python train.py --n_layer=13 --d_model=576 --n_head=14 --n_kv_head=14 --head_dim=64 --d_mlp=2304 --vocab_size=32000 --activation="tanh_gelu" --norm="rmsnorm" --norm_place="pre" --norm_eps=1e-06 --positions="rope" --rope_base=10000.0 --rope_fraction=1.0 --qk_norm=false --attn_scale=0.125 --bias="all" --tie_embeddings=false --parallel_block=false --extras=["capped logits"] --init="uniform" --init_std_qkv=0.021 --init_std_o=0.0 --init_std_up=0.021 --init_std_down=0.0 --optimizer="muon_variant" --lr=0.0141 --lr_mult_qkv=0.7 --lr_mult_up=0.685 --beta1=0.9 --lr_head=0.00528 --grad_clip=2.0 --warmup_steps=200 --schedule="wsd" --decay_fraction=0.355 --decay_shape="linear" --final_lr_fraction=0.05 --batch_tokens=131072 --seq_len=1024 --doc_mask=true --train_tokens=948900000 --steps=7240 --dataset="wikipedia_en"
Each number is 500 + 25 x the weight over its row's rms, rounded and kept within 0 to 999. Layers, rows and columns count from 0. Numbers have three digits each. The size before them is the row's rms in percent of the matrix's.

# down: layer 7 MLP down (transposed), 2304x576, rms 0.0712, rows 1164-1263, columns 0-63
# up: layer 7 MLP up, 2304x576, rms 0.0965, rows 1165-1264, columns 0-63
down1164 110:490496465496566520527471466514492488497491497499482533473468506551538521480480480513501519493501491461491465529533476483489511472479469497542490482485510476502538479474499518488503492525534443
up1165 118:483494541523476498507454484508488524485468471513537481570499507471522488526518487484545475468475521472483515486522518494502532512493509531528499499510494470460462471516504444529506527483483476
down1165 119:544472495492511484493503498488462507460525469507482456500469483497520501496506497454469519462464517507474530493523497497470496493532503501488541509476486505503522498531521467571508505505482501
up1166 097:521472452515513478498471507490539510496447509490513499539480612498541503511526479478572500549549485500503513509486501499478529483493475504497487572505501529494504468515479492516554489493507484
down1166 101:474588492512482520462484462505516511477488473527495519466512516469494482503480519519496470477495512481516494474490573518490496477517534528526496478479447497514501474523524515497495495514504435
up1167 102:492576478459559507506480489523515535508446511489509527491524520509489499438517500467511476515496503490526477513460526534484478505523461508505507487494505493503504482523541508486478494516475527
down1167 103:509495512442466496495527508495453483524508482507459516494468520452532444494513491512494564533493485522518490530529563471484504497460511478483499497515522532491431486485489482507538475455495523
up1168 100:474475487487478507503502515512486501498510529470496488511467516472486513486535484535452479512482516499526470481494519522535497501485495532504450480533515513522508468487457509511498506514490513
down1168 100:476513496491487502531520510500488538572539492491508480533541461477481466463462513495515482492454508532507537501498533486519461505512471507524509510540494498502498520508483483495482490506501556
up1169 109:493518449538464538509495491480524521506494532513479527536463503477511510482506506539506502473446514507544526487477531537533496537528489500555493516493516491504403520471460504456504500471483484
down1169 114:457488509493490441494501498471505511494532472510486477480523507503495482512503502432522510453488550463500495500490489535488477476478525463539484499491509502524507494482470507543486496488472528
up1170 099:513499510438516506497522491510498488524473493533501488514504483488484489489507472502498496530511475496529481505486494523518547509497468476462500500537546475510533502529466483484427526452504457
down1170 095:519472485535560479502474551491476502480541497532521471475522518525502502462502486511457521447484518523487502530494528486475479492469494489426477501480508477529483512496493520474508518519488485
up1171 089:482529548481480500514530499490485512513479477459505482482501470457515493489508528499511530504501503476534514491475460481565474452472503505503501481535505495542459485517544502489488457515508514
down1171 089:524480474522496496501444440524478494494482469474529474493471524512526513504471470497556516517494510503498481491505523498479541480509547511527512450503486520453515470481495505464491503521515495
up1172 096:543543521505468517491510470463514527542501473476511465502502481498465481531542477506488507489476473481482501508514516497503481509463503522485520562501466496492497516492531502473513486478491526
down1172 090:501485502533475481566488509560487480510481539468522485488497466497485523500496547490472554502517471469470469499494497472514488523534505500491478512490526501517526513535484490484461481522499510
up1173 104:501487463522510501507518526478500524492503512471491532477465502509469519534500538511518474519473511494510512488478499485544517460468467494493480507468495509502535506478512507473508515528477476
down1173 105:513525468485521515487505475497472532495472456488472518505501491483526507480498498568490568502497523451524481503524468446521492521498453521547503551523499470507484484521491487507506500463501512
up1174 105:487489506481538474513492549485493504501531513507473499505467462463462485512466457491479463517522484501481505502494479498551556501440530500497484506516474479499488511516441502494500513529497497
down1174 109:512534526550515518476501470467478492520531510490548437534547496485563491552518529495491478483506485481519487481520549532457493466460519498503516467499502484490519513528497518507537533471499541
up1175 108:506541460478493488494533510458542510455556503539497486507475484572476489502497525465498501530525556508521497463513502511468463541469515547498511467528503538528539533526485494508521547491525493
down1175 112:492540511547480495500542528501495494526525497497486528534509554475458486498476497471512483465528520555583500475513497548580496488494528487505495518482501545496537492484492504511473438486491492
up1176 093:521499499534511511523480499520480510519481528493528488506509515503474511484542482482484475483517511482518467483493465540519442510462503497541534529522495497540503478509566476537529491497490536
down1176 100:526503482512474467474539480509503480458505494510475510483494489514476499507474490533496497499547500513492512536466503505539507550501477500477506481494519517519485478535448510475488477512477498
up1177 110:520472475480503479498561483495481491526459505473534523487526489489477509573502501519540469520490502505477490488503515545467474544538491449506495523475497478537536507486497462515531501494495493
down1177 121:442548529491501494492510527508556520474503467519479510509512491532494478470463485530479523490517500482489533521520465535489531549493530524491477534506523473484540507486493483505483523509487507
up1178 107:505451516538450510452495495470500492484480459542515497515505476489511506482505522494491465502504507527481538536509513487508509555452493473452533500510522463519450490504514472520491549516505522
down1178 106:478509502530478472481504506499459521498480477457505511460479491462507479512537446464512474445476473551513512513455459502562494479462489518454502490532533466474507559464509494509523532505538517
up1179 096:524509436487522517459488475478505514529503499504535556531464515520519466531522454482486540479483510487542499473489489405510515492523510494480475516490505489511517475474525533556475494472438518
down1179 099:434528516533535478525537528537509493513476550537492456473514521480506500508497504537528506472488534488451466531504512491465501520476491526488506505513535492514505476482536462518494511540511521
up1180 102:526517545507473467502464532456503504509516513504471557484538521498509498494507503496533501502483497563472543512517494524512499517560482490521518469503529524501488480478463495492555508516510509
down1180 103:504525497447493435494501501539518500482527521491451521515466500525480455528522502520487508513486526442484496511503513507440482494503497497494517507441518470495459510486495507535498452476514517
up1181 091:498509495502459496496455491511434537485508463484498456501521493474494468494529519503485512492517445479487466537526492508508483511478519532505477529468511489499492456492510483487480482495555480
down1181 092:511511479531507478478508530509504473520486521495509517506511492510545522463523508463547502528517538492474513451496470466499508478505475520490503509477532468506503514515459522464486495509472481
up1182 089:495415491515475520570501508495478456539497529510509536461494504556539520553491502532469525506486472515478496510464484487505482477525530519491508472491481532469483565481479497453491524507477478
down1182 092:504530507499485487449504485493555487519483486525522482510500518510487460530494456510510487448473523500511524508539475499509475482524526477490472505517508473497464507508513499485488512450493536
up1183 107:481543487512512487515466522457498489496499518455486521538482477478483482480524515486490448494453520524505488509481509474515509511540482513512474543482486493564509492507480486513551513454497497
down1183 113:494510499489561462488529496521486530494521504505506457477498507551519507481453493549482506519501488503469500505546492497467509493470483537585480528519476501510510500522495507500546478457492517
up1184 099:467491545517509484510493510493487482500474500473482490552466542542489493514511466533493480476477517521533483566463499429541512459498457513498509505482495474513494512498514484486491493502521466
down1184 104:501463474504506485505528473524483509508525517547516464506471480534498504515489486427503520491503517458489519522517460503485502518483503475468496472566537507505533467494468511494544504522485488
up1185 106:490507477524539461512535500486464509554509551519494518487498493522466525513468469467510533463525530471481492496522532508481519515513489521520521471511471530552500538495504490490486480492476467
down1185 096:527502483501507484500476520433541499474471487496496512442459494467492496501511465520504509479519535499515496534456494508545528528451514502517508471499481481499471504463469480517499527520462510
up1186 101:540490473508520495535545530490492511520463504490507481471510514584525466488504449463420499493555472488501522516527477509543507499501493493518435522437505499512481531513512527484461488504489474
down1186 106:463460484466476464485488479502480519543462486502497533547518455485517493483506506457505541466458526505524545459544505489506503480514462500533532456456453498511536489498540476484540523514516480
up1187 097:471482527472506497487470513515508508516478462536440513457525507513508515527500483543477484516477492471484513506521538481531502507511531496504515512512507539534477519491474484555506510467519461
down1187 087:529549502502492519524504472495514494518526514503562490508508485475546476520456524470496456446529479486516492464492492480501512461476482538506505543494498507507461496472528496494494502498477503
up1188 106:524475488493498498499508479433475499479442514475474496521513503500487510461528492473509551506465526493513500496472536520516520550493492497504478522446515506477479508508484456511493479527481492
down1188 109:508531500492500470499523483512488509516510522500525535513467529492475496557505579515530496492471519517501469494500494491470490471487504530496504491520530521544485503485480526499489498479516524
up1189 101:493475520534475508480496501513507506517496483496487512493527494513424553457488482469485531547499472523475520519500530459513503533535523512519513498499492500515451545473532478452493506456498459
down1189 101:513486557519531502563515520490471464493493520475460533486467493495505470495531481486473467483529505504511484507495472482460503515512468446465524486494502450492537476537469511480512500548520547
up1190 091:528495474531449551498485475461463466486535495488528496434501495449484532462523469492518510490497499522470488500510475511504508480512485456479523514490525500525515525533500459519504470513516463
down1190 081:505527473528538462525523488541513491518506516471484495532447497540481514492525534511507544510514511384526494505500506529519476496495543518513520508524485525478501444496485481475493522514435515
up1191 090:519485490524536487481526501497511524480520481475483505528453506523477497517477523467436503553504511497501483511507474530478502499478480510462499490531496487515485495504502468511477463549514512
down1191 095:472528508520470485524466506469482481502506540515490503468453459483504469498530480461518461491498513490464522470451517512515495502460559477541497508475507472499502471538539485507530521521470492
up1192 088:512483477478531549501497523513477488509516488481526477514547509481539516542479496507517504490483515488521479516500514548511491548445496515505466471500463525533498485449485515489495555472532502
down1192 087:505505525514541486484516452480499512539513500500542517494466505501490490496517512522512512530506510541462487522496511472497472447481503532486520499471486505496569536494480524531472507491539461
up1193 102:525529461486516486491529519494498500530463527451490503528545479499476488461524448485523515489511439485509526499515469501516511510493509517487488529491553533486474517497501497516480552516503505
down1193 102:510509537474491478522456480475523458490518523478493495479538494513492502507482516561531523489526528517513526530519509505501506488488477488575500518522477514469492494490494486542528494534518519
up1194 092:483506501501510517504494479502454520511502496543473503515503471461468501521501502500516518507514528453483519484510526537495490523475515492529535524494537575480505532495490507504526485481488509
down1194 091:492517486496487504511500542471500511524488527471531469479489485511501505515530491452497489534510500495535477487504513492498509496516510504491513471454500508486476543490512463525515546483509503
up1195 105:492488476482525527484525526493523483508479479528512476515489492508513503485488502470482504445475513510494477504512490465526476491501551513503549478491513463504519495488489520519505506493491465
down1195 105:490463508539499500508489505528521482504523522491528528484511478509512481545524538520519468494469493475502510543503493522492435472523503519529521474480504523468515446528541475494486512475536476
up1196 105:514514505493502507505473454504520495535519501492500498533487490513544510508457523437479542491471489502557468482516486490479501508468488480494528467498496517484538480439483479522482502492533480
down1196 113:486497503511519512512542481465499463525510487506519505492467512526487501502488495506521492535527496501544494505551514520495467511471530519509508493467500509476519549509476472510503484523479525
up1197 087:485495503515498489503479470530542489509508474501518532499482553480487459470489492493521504536482536540516523496496494501498504496519494503478496513498523534442502485509520460503474551517488466
down1197 096:516488491506510512457486505466457487491521499508465477492514496487482494521477486499483488500529509498529487467453504510531519480527560506473486531519516470475454485461519492515520439479543533
up1198 100:501480499484498538486523512471495490440509507538508485509483537492490508517540497453521515512499465495527520513537503533505524529507467502517530574471502471510481518491493486475459519500511493
down1198 101:481484475468478463516536486517548487501509500512506452474497537495536481464495539462504492532504502481466514486486452523483491522493487489495506519517514511481505501484504510500558455484507534
up1199 104:478487494476501487498501486526512455495524492494516501522552499484526460517488490504472505501502495510523510507488524506496497495488504476510525531480459528533520498506481502506463490491499525
down1199 109:518503511486520480532469531516533458483464466482485524516490524500510529481471511547448489486445483509468520499481493542510559477509482532457524540539513489558476447542477511505509526495497485
up1200 096:515494493519533496502467483506514526496484459493507560508520483438480497512494535523490502512472505486518494519503501494497481488527532484471487513433498502475506516474485491464492480510502521
down1200 105:469508499532518507486543505498482495476504539476503501504489554502518496522543490510538518504518478503500498475501507523526492525478512492503529472529508506530469510501505470516496531529502485
up1201 098:504531488543539494466524461518463526528500492508519499509530530480540520521506474500496526483529478480498515509473511497444482470478495470526536510495450491495490484492466499539485500475508501
down1201 102:489521485544544481468510531494534524482510476453517501488536474543484462502532508550498506472511527544510512502478490479497458527524520487506466476534513477498512506519516489490531485416482474
up1202 102:456506506515458475478523535511484526518515449524489498480471461487517479506460487528540510480474505477507527515505512498492515516497526476574512498523505503566516475514512531483500494540525462
down1202 099:523510487465495543514455554489461501420530510497445485430512474509487505477506507456503467512521483468535489464492484513506516499509517485498481499473463531501508472548495518488476501497502540
up1203 098:510526458490504544520511458516503484522527500526494522479515471578526562465466506515477500462467503492496534488509461471503536518476490516515468483500460533457501442482520516523510502489489484
down1203 103:520472513480506506495503489542473481532483507470509499484481474555534478494480531468489511503533518533453502532497528507499495523478504425482478504451515476517500506493466531475449493518537504
up1204 104:498467488481491505532439485540529499518500480506489544501546475497492526485516519469508528481530523505497506527430530489512478507471529486480495486512515469474524483496530513465527492541500461
down1204 102:488520481520523494482539460519524533527532454515496517480489507489526498502500496493497509516469500534526483453526490498472520503509488520531448506520498519512482507510458464518473511530509484
up1205 094:525500497513525464484507497503528538451459535503486505483481445482525452472478470564460499462471510498555571509516522496488476483497535555541478485505520504538513503520487453519510470522509497
down1205 098:483488528492460554529515535486515449516506460492532495500527499503495503528501570534512506482562470523454536509493497455521519534548475510489433509475499464488467485504497515501528539515499508
up1206 093:537549524504483523522477483509459479501470563516482461488493560544519522489462491512463578495511495487499512526489466508513516487513557510508506499490496501471501516455519519534486424488527526
down1206 080:469453448471514514482480505464490472497494484508536511495521488449489485524492535489530472558480485501524486496547514514449494441478469512553507475504502466507527516501520490461494537538473557
up1207 101:557513456481540483505537489487516463523547539508464506491492490510495502462516481518492498475504480539494495460451523551475527498529471485517457512508492508515507543464534492498482470500512510
down1207 095:446527501499536464493486497471488519525483477488521498490506464475500484527526516487501494464514490460471553507496499480519459494515530479462519512495461514496528465503488480519495478450501518
up1208 100:491497521463463489512513520493483484488485559490485493506508490468511529502514534493502478440499459531497474497490444518510512520540513469486456479522468469524474492483498514509532487446488501
down1208 098:473515427527504580490488477509523520509473494490519444463494517512503513495496486516474508448512534548526500513499530472490497478518487488488485497506505504509495523508483544561479485494486510
up1209 105:524510490518483497551490528477516458493431509488504467516506505474527478519478489485486485515480481488562513531482504522549456464508534490468521517488475502523437546513509521532483491525535460
down1209 111:536506485519526490486505519463514477446528504485555506527510528535500495522530498498502538519521476490486532490515504499439507538507542505528519518482527431533454560480468497485521518515466490
up1210 108:502521490518519519470502509486517514492517453493515560466491558491517514502542467529543492512465524512469491462495493547500532495491512497530503500496499505460489468525488513487527497517485511
down1210 115:499480506589474470533522546477471529494496503518508459501522492510533481536515513500503499469476541471481461509495493525518456461546519492521522528538505483497498478530539484516501479527511508
up1211 117:457492535514536475468525468448481526495522553507525511445493506464443476506499453483562514538504522479481523528533502504492502496464469514488504484455511498500491511523509467497502516447495433
down1211 122:506559497457513529513495523468499540485458502480520525458541487493502496499496491485491506475527530447519523528472505503437485512500473524489518472474503510516502516507481458498491515489538499
up1212 107:511491495493552506501492483528531502470483481478522528484523496472513496488516517515492486457523486506549477485519557537486497524493487474486539503483499459494489533508521483534527462514539503
down1212 118:474533484536496454484527549467506515516501475509524481505542521484508518496519498472489475509493508494524521512483484477517485497496492497488513472477529521503447528540544460530500482509551487
up1213 096:504493521517517524475541477461512508501495525472467450473488472448402502514507493530504510471467467493496473500494443483492503529512489486529476519450489520472503496523487511490490484507511529
down1213 098:536492493478477494530481509482512492476509481540476477446534517497539496478525497482472501527494520496513515531531491486532521466479535496526488538515510490537494448511456502502515488492501464
up1214 108:493491517502463486493504487452495491513509472492486445501485482482495484501519518489516507529519493510444517499496504520516500506432519529510492510519498500475529506507474517475530524482466479
down1214 116:512551520477479518494484520483485516527462469517447461516473522504496527495500454524524557524517504499484526475566483542513535504523509522539539506529519494485508510520539511487482519496491524
up1215 102:477499473500448524489504541481498526502479507468488539544556509483494478518516536500530443492441511473518502463558534468423536510491493429488462540506495534511516490449501465469506552514500522
down1215 104:507497510466531527525484483507492505520503523510498494510493546531506484456518477531478492502519530508474527484488469504502472475515523474483530516448504466533457512533481503530470477489535442
up1216 099:505483538489482505540498498525524507541473528534472481480496510509450455490478475511555475539471511475507463497516489539481478519472495505504498534478512494513495536524485465482485463516482502
down1216 109:530518502515507510498474528509522480455475501542521460484545528499521517510541525511475459542514523496488521487508506517481482504493502486526485496529503540483505465466511511454476535512473492
up1217 109:516534475467542496546477514500544528518494478562548538474521447514513470488490472532499496472498510511496485494516515457502484504484536540482521474508496513478484474502495524485487503500500476
down1217 112:459446493508514494508529525436503497508492493466503504485489491484458528509515461514513520511487514485483530505512449500521522489506515448517512529519497553487496500537523449524502542516505499
up1218 090:514503498498537523509509488523496514499508444475457461549481498482475524478493531501507464517479512503516461498526519486492509511565501466499484534503532464476489470472516488523486485467458510
down1218 090:486509459489526521490463517557508499490518517507537537524517505492526506463463469492479538478518491545501540504557483506462484485498497504463511516506429511535505486516494471508508506503505500
up1219 103:518497517475557500505482505481518499503478474511457515483508498508476505482523529499468503493489511447488486488518515487474504534507497490550522440500514495561461524468486472501487489550492472
down1219 100:424502492491503489508532513490484507525491524518506494488493543538503531502515490525494494511465498524459526513472509509483484494493477520465488542515526483468479450526517498546450519524497492
up1220 101:502465481470487566450527506510462496508528508521519462500476471499493461469481534531525510505460522502507460475466512492459514536460473457497510484471501457505506500515534517484518513472536490
down1220 102:505469511508494453526522492457488535521486503471490443519505509514470515488512457518509495522493490533475516539536501482484470488516509475485507491492499486520522489478580504517481490496536473
up1221 105:474537448460465472466504485480534516491499499459527509505463486528481482473460527501542491491473467509523522486486501518469485565480489507553473534496507486485515474482509514515499524492491504
down1221 106:493510496507502511538504511481488503484455558501488489535455481543502501509501486482500473512467504524518483537465501508471526509525503459502539516517517514510454498479532447509488485484495484
up1222 102:496527532476506525541530574533507536483496499484494542535501499538455507506523485529473524466512500485507479541507492488497523531515502501448514471503554538514514530490497499527513514471492467
down1222 109:460489489479517476496470497500508554488481518532468491541513485510481477486486480538533520484447515493491516479498525517525470479494507529529438524478489460510473509493447518482504505461509502
up1223 102:469507502486493478511508487517466428496511553470452504484507502451459519536501553490539515474469434522537556498521484489499473520487509476506471537499556465502486539496461490542481466470516510
down1223 097:525539508551517498501542485498515533513512509485512472465512482533469519519527475469506517483527527502483513486548523505511483540533488481515495461502486508496515493547473477525504529505467466
up1224 101:460476581497487488516473513502478494464509453503487520490532503512503494527499506504478483502512521465517505463495507519501509531495524510448483476514494517496498500505541445514520533491508529
down1224 105:487479498505508470483467449481454510507514536491463530490470492503497499517511507491481519445475557499495503504540489528457505532515505487513498484530490475518496495453509494496459478477476506
up1225 104:501459505487494506505503487537518526524493498520537479487513521521456431522471507483517488503506456510517543523512489486520537529488500492480553473463472486520469511509507478479503502520489507
down1225 106:541542534491494530476481475531527479492505481476493491497504546545488492535488510494546531485511488494477509512550518491522494531468462519501474508525491475478496494483502509510549482499474577
up1226 107:506515486532499539465499523510546471525506510456520517526515483499517520517520495515532531505545528493522538477537511393515549509487515474500518475505512509480469480459488525482476533504483428
down1226 109:472457459518540535504507516466500524492536501555474508521480520520438515516487510504477540472507499495496466506514487509447492555502526455496517516502477511490552513512481506475453504524504480
up1227 095:506513522488501501477516496475501490485511525492504474481548478503556521468498487521521489469511542527532487463498495498549495535531507489506540503520486496506443482484489520488516548504519490
down1227 097:503514524551476494482497528488528486512463503505511573495475543511490478508561540517507486538488476491511498533518465475457526496503511467505505486522508505496513459502492534495509472479478475
up1228 103:516476481462491516516505480459519466528543516483535512520485481491477511482457514522505470523477457508476474527525466493455525487535480472488516540468466503480485537498470523445514516454508520
down1228 100:536535520513480452496524501503510522500472484484500455488520492517516471505493512503511494460562502488537546512517537537564495498487541542520475482503469490532517526508524521502489509485505532
up1229 101:527478480499549542496452525496449512490515480501486519491493504525497500475465500536482457494493485478481530485539524450512507496463486516500472462448507506509498527467477511535464518519416476
down1229 106:470517518469480472511483501465500501497496485548502527513463502560525450506508503482509546495449510505526525495531541484450527516490482468508470497491462489530472485500542458494493466494524520
up1230 094:523484549534516497441518470486493519529519486503507510481452486503456512468494472495445489528516507455516485501478519515505499492513485522512480490507496513524503476459506533552439536511507485
down1230 097:473494515517505495506459493477505479457499441523483505526498498500511478521505450492505478480473468497468454470530503511540494549534505500479488481504446486527532492505472545499561552536478489
up1231 103:504519503505479489470479467505488453473561519529515500524499476516525508494523550514505515444519541516495475489483476506505514532509494511509494491514497485493518512455481496528466474521487498
down1231 102:507472498530544509452516484488506469470499542529548506519522512541511462566508470518482494499478520505558509532470491495469467467469496517524484495532478515536511473484507499473522504522527513
up1232 104:531500456520520515478478506447483507494494531493475527473519515506519530475486543485493506539489496514515516484479516467515530475473486508551500506531487502488509493493432489505484484504489487
down1232 097:508499501499480490492452512542513502489492476502472543489498467471508491512484501473491477487503522485480488516508487485518499517505521466498506489487507497485504515472471555460476546505503487
up1233 098:488495488472459542521527481511557492459495513532535477495522569449484482498503518501479486482508495489516535531522490530513530524517471495512493543488490547467488496485512448504438537474495415
down1233 094:515511490512512460488493440464513528480512553490494518483528483519505483490473532499506506545497492447477539504488507533533507503520445520458486510512478504516443501533504525495522456491503501
up1234 101:526525513511486526488500478513501516518538461459533524527528497461519503469523460484516527492555486515540495470531506492549490512469550567489548492418512492489541489499487505481528507504472493
down1234 103:505542475510511493539527496517500511472528518492480511505515489542474499474496493446454518477461532473502523465492513500515450534512476500519506468550515502536534488512503502528486509491516584
up1235 101:475552535475531488486498526506535515483509470520511529525474529471479482541502484501493436462500514533540497504480508508498538499517497490497485515494467507499482510491477543509526506473492495
down1235 108:482528505528500497466501488508537543491520497463523469512437450494518477496518521479474487512529465492486541535511480466518490460530481482495514485480474530501519534484475548475469487533509488
up1236 105:502535481485511484529502435475488504486505486498573486466490464517481498550510540525502532508539521510520478497509483486505527528499489470510491460505468457454489482529487482505543466502473502
down1236 114:500516528493515543487476531486487503481491482496481513491518530528546500491499527539462532519476467476498488451489507507491500539499544445515490504497515490529487487510455515500541494476499499
up1237 075:502483416543492584488505533458468488513520487494484489469500522476471496520519461537455525540467490480512504539504492557499480498450497492500502477474514501468480532531530503493516520524493506
down1237 077:483517510499480491511555435513554480497483513524523551529500506506530500444471516461504541451558543523545483483528498461504509517547527478495524482527511498525505480534502491504519493489504429
up1238 097:513484511491527558527495489485502533552508474530489511488530560455499514518492479480464553479541479469485519487504489482463524523492524472469453493523498543527505498492526463528500495498487523
down1238 095:497497530489537452456456490506509484454500473500510485513480509462499501482513540575498513511467543520555502554540493491492489452479493532482554494512483487474510532489423498486489524472508517
up1239 102:546466498497492494527419478474496485440486503468460527532488477535523481485529492535515513472492504470483472516523508516474506495514482496465501522506554496507533492496502486498491527500474530
down1239 107:541509493528445501495513560532496474461502549468520500491528499516478530493479494523479521483498511516510566473468528540529476512508476505479534478502474515463494485485503542487489541476507500
up1240 105:474560497500495465489515515507512448524479455529510508506482519484520507572506466485505510518496485460505519464492511525450514529482487513468513480525460493470520503520491505485551552505487507
down1240 100:523532504511542538480503454546520426447471523478484464540518513492469481502507475500520503525499547482466470500504466506526515514535459484497479512514509536524478545478505499477480507509501493
up1241 098:475523487468470514510536504511538520492511558490477510489523489490518454515529486511466538493483492473477484531543511500520512475518497560503522515497506525470467499462563498411458498494518511
down1241 101:505511477462528500525514493492491481510469461480484508478487475522546504516493503473492498497472502483508526501498483527518502498483465441505506447512461519502539490459483501516542521499491498
up1242 116:511500474470512479486528457514500504488511486506544500489505489528491462477477461480505477477484469486490498554497508511494504507478517468527468483460488480499480474464481502464452517447525505
down1242 107:522503533494518505555528518489505539495484531525496454531486529511506500488520413444492468500534493529447504468472475485479481512501509500494555530492480519466493464477438512487511488526501524
up1243 099:501479505541476553454481490466448461491484492505515480494511528492556514519511499517543540506499488516446477490496538484511494517513498520488552480476491504549485472527479515520511536521508455
down1243 101:499497487480490502513504529488529476488486531464472515481474461511457559479554505493458433462545489460495546453481508507477480449512496487555471515509482490526493480466485498507492478501514509
up1244 097:528506486525491489478523498478490469503444529505484513516440469491505533497510577491479529513448471474482503475483504467534483477517491501508481452507464504500500514460496475532529573503468546
down1244 098:483453529476494558530469502476488546474492485494503524467524475488493476496502490499539483496537496481524491516539485542474507563454524447472478463490518508453497514497525453469524442520482499
up1245 093:510459495514467525502539465510503510565531503447499491554494482505452469524496475477456494476482545492490482491491488478502502484517521525506530494502496487517525553504530507510424454554500477
down1245 092:477471470502500484475472501494523540472541485539466533440488479477494484482505528527541524526507472490475498506502505500549489450509459483500467499461498525496494490466460520502482540522516524
up1246 089:492528494509482522500506462466507475541512483506530484493485501508476513481502502542444559557510465516531485493482501520460496507511477490475468556530496495489505485456497500534471462500488497
down1246 081:477501497507486544467527541515488511464517507473535538470481534497498492532498506497552465441502527508467492494519446502491462475466477522511490484485478507539477509500501498497520507498502460
up1247 104:494506541519433514506498500478508468458490492444477494526525533515477506475502476480491491529483495521513497493484526507524571495505540535513494481528471508465518499514513465487551493433468484
down1247 108:545450476488506547508523478463474480519535567510504478435489514559506495519512520451530488507537491503516525495518494479482538524475468489464455515455518531507524490513463488457500495478512472
up1248 098:480531482509459454535503516483454522520508481518482487463521476483470500527495505546504520509486474475488506469478515511497532473500490498506544489496526538509528559548478511519527515508521527
down1248 091:493477542519492530472481489496507502530513521506551478507520476481552487537547472488517536467519470511485449513553512503489461477501505504482488496519493495507526500471482526454460455483461492
up1249 101:496537472478456531522516443514504483517510500424506491503523491452535469521448593477470495479503462469495508508434480444521460502485496530531476495532506513534507553514504529499476511526532513
down1249 098:466500514548487428502523522449505505502510479522484483436504506482502498531559460533505504500498477512495480495484503457524532477507517502497504463417454499472456506523510508461515493503431454
up1250 098:483501500471512553485484505519515512510502507498483497460476515492541500507512504498467509506520495470504548501517470533519479512486472517503475509499459510507516483501499502523489525504469480
down1250 104:502498484506501501496542491526515490469510503513490516465487513463481509553483524500501536509468488493497471464544526485496515513464531442494525479506572510496499514520459549483508538468474493
up1251 105:461507494520508480472543515493485487524518495487470452499480476523496522534446510485530510519456516532496433500451534448523474525530508484475514494474525541501502514528511477551503482521535483
down1251 110:499500512480479518486527514479442477489464466493497514470489504508482519488452501532442547460469473514506471476508510518534499491447549500495525499501469525534487468515495536522527464468534471
up1252 095:529541509514503496483519495527506486507510480502480509458480494518521505537525521486506485493479465506500480494435468489499520513470496561457508494502474529556496471519500527534482493499504524
down1252 086:499491473559519472497496492462431526475467486515525513517489501527501498473475503496490532488468532463514512508569480519479488494469496519504549465487504480464533464461516454469485486483504471
up1253 091:524516495508510510510499487491498486528447505486510534484456473478548495500537499500537545557503513460495498476499463471536475518506439509551487497524508524522493502482462490463525496505496470
down1253 090:501489488496503500570504468524567515483545515487481464549549510545469530508491479494465495474521495514484508504519462530499522462531529467452482483485456497475524526508507485515470526520493476
up1254 103:512535488468463521485500523528434540508501516513476506500485512463522519499480506531497537512540449503500538463517454537533563479500513515486518510481484557491452438497462505517461511508515500
down1254 092:505521508524540528492495519533487495525508467472470506484500498507514526503467469491515533520510478515464467507512490500555449456522484527511466447478532517471515504532460539501510495484521494
up1255 091:567479462501500515473500529495493475546447491488529496558456505492499476512526506490516490507448518523503493478491535522504511487505514470530506495522502484484472531502513501518473529512514498
down1255 089:494552510524504492545518506508483445476534534483486487479500438532506520480508475519498551503494493508529540465490514487459532503490511505502455490497493498518490474466531507510525444461507464
up1256 098:475463441511469534510459545476499494475474470509501529515497507512492479496483510497523479500458516515447537505478489490445493517543539483489499489520490507482483515520493500484461458503485528
down1256 091:491506544464523505507483462481486507514505519499523485503517493446544514555499514496501516476525517488487499492520515514520509501528512502475499540481476535515515457536514536442509503500528468
up1257 105:488445560513501497481499509526474539487522533548519488476513505539513505523501484465489478502499545470472544452480478488494497504491556527498510528505470503532527517509521459486519468481490514
down1257 109:514519496472472482547526440559483492497513475508499454448511536503481487485455457518486509466482477525491491518465475504513493509525527479540519508516496513513488465499509536538502526458591505
up1258 097:510513491465509464481505470458537509520480481503528470502531531473531479504468508484549433473505495525525505515477573484480508510493490465507516482467545465516466526486480503464478542503512457
down1258 099:508491492523472466552511474539500458496487506489514510527555486562492460511533530485481472495447520515513472497480431556486482460488479524485479481516478510508509473481522519525520444494463531
up1259 105:534478483505487482469508479516479495481484474502510519499510475484508522543463514474514503483494517517518486486522526484508508475484466545504473494512453481504518485451524506513508521497477570
down1259 105:524457484508543517462473498483522511501485486493514459477504507463524498460490475485492498454467480504471507515518544469497471484473527496509523450538505532491518489497511498517523475515504488
up1260 097:522459499523467492514523527501514508526524536493498525544505471514522430547499509523484488486538504489497525542504464497519475490497509504512513504558482499491495470518545519500474530478486462
down1260 093:476552486512540475546504485516497498504472488499492437490448503472506518482505494487502548507492489514509514491480519493487446512473521511546495504482520526493503471498481452512517452533494490
up1261 096:446518471510496489448497528481487476482483508547502473471513493517451502479476514469548508485529470460476518492484512466487506515499462464508521488501520506526493519481467473503521509489499466
down1261 097:532490509495546495494475470504494498486461470472492530569495475488519513529503497509514507510466499494539503499559530499482485524503471495469497516482492500504468518541497485508517518497550458
up1262 108:514484509502520487507489437504503503469525521453481532508504494470470454492484529450505503500471490558537518480528476528461499517468519492494488503499525498489477473524484518516476484483518509
down1262 114:511519512513476491503501463497533502497493487510472479535471517496533493506542538510544485490516481493476509521533554497485511462555491502489501536521515523526516457515550521527535460456491490
up1263 097:534486488510472465508504468466472517487487496533516479499505493488505524478480518540505480477497490510477443544511505491465491514524502481496475489502485515508481499475479490538505497488492502
down1263 092:516511513496515513501501514484486489462509495467511522467478469529476498481465486506498496532487494533468539525509519491489514533515516540482474500527481483449476458477513513460558498499461495
up1264 095:477478512517504480496514485511479570542497541492502478470458536471507494471527522506538473467507511506528477497505518499491475470501467508477487462476495520497509440494459486546512489486487483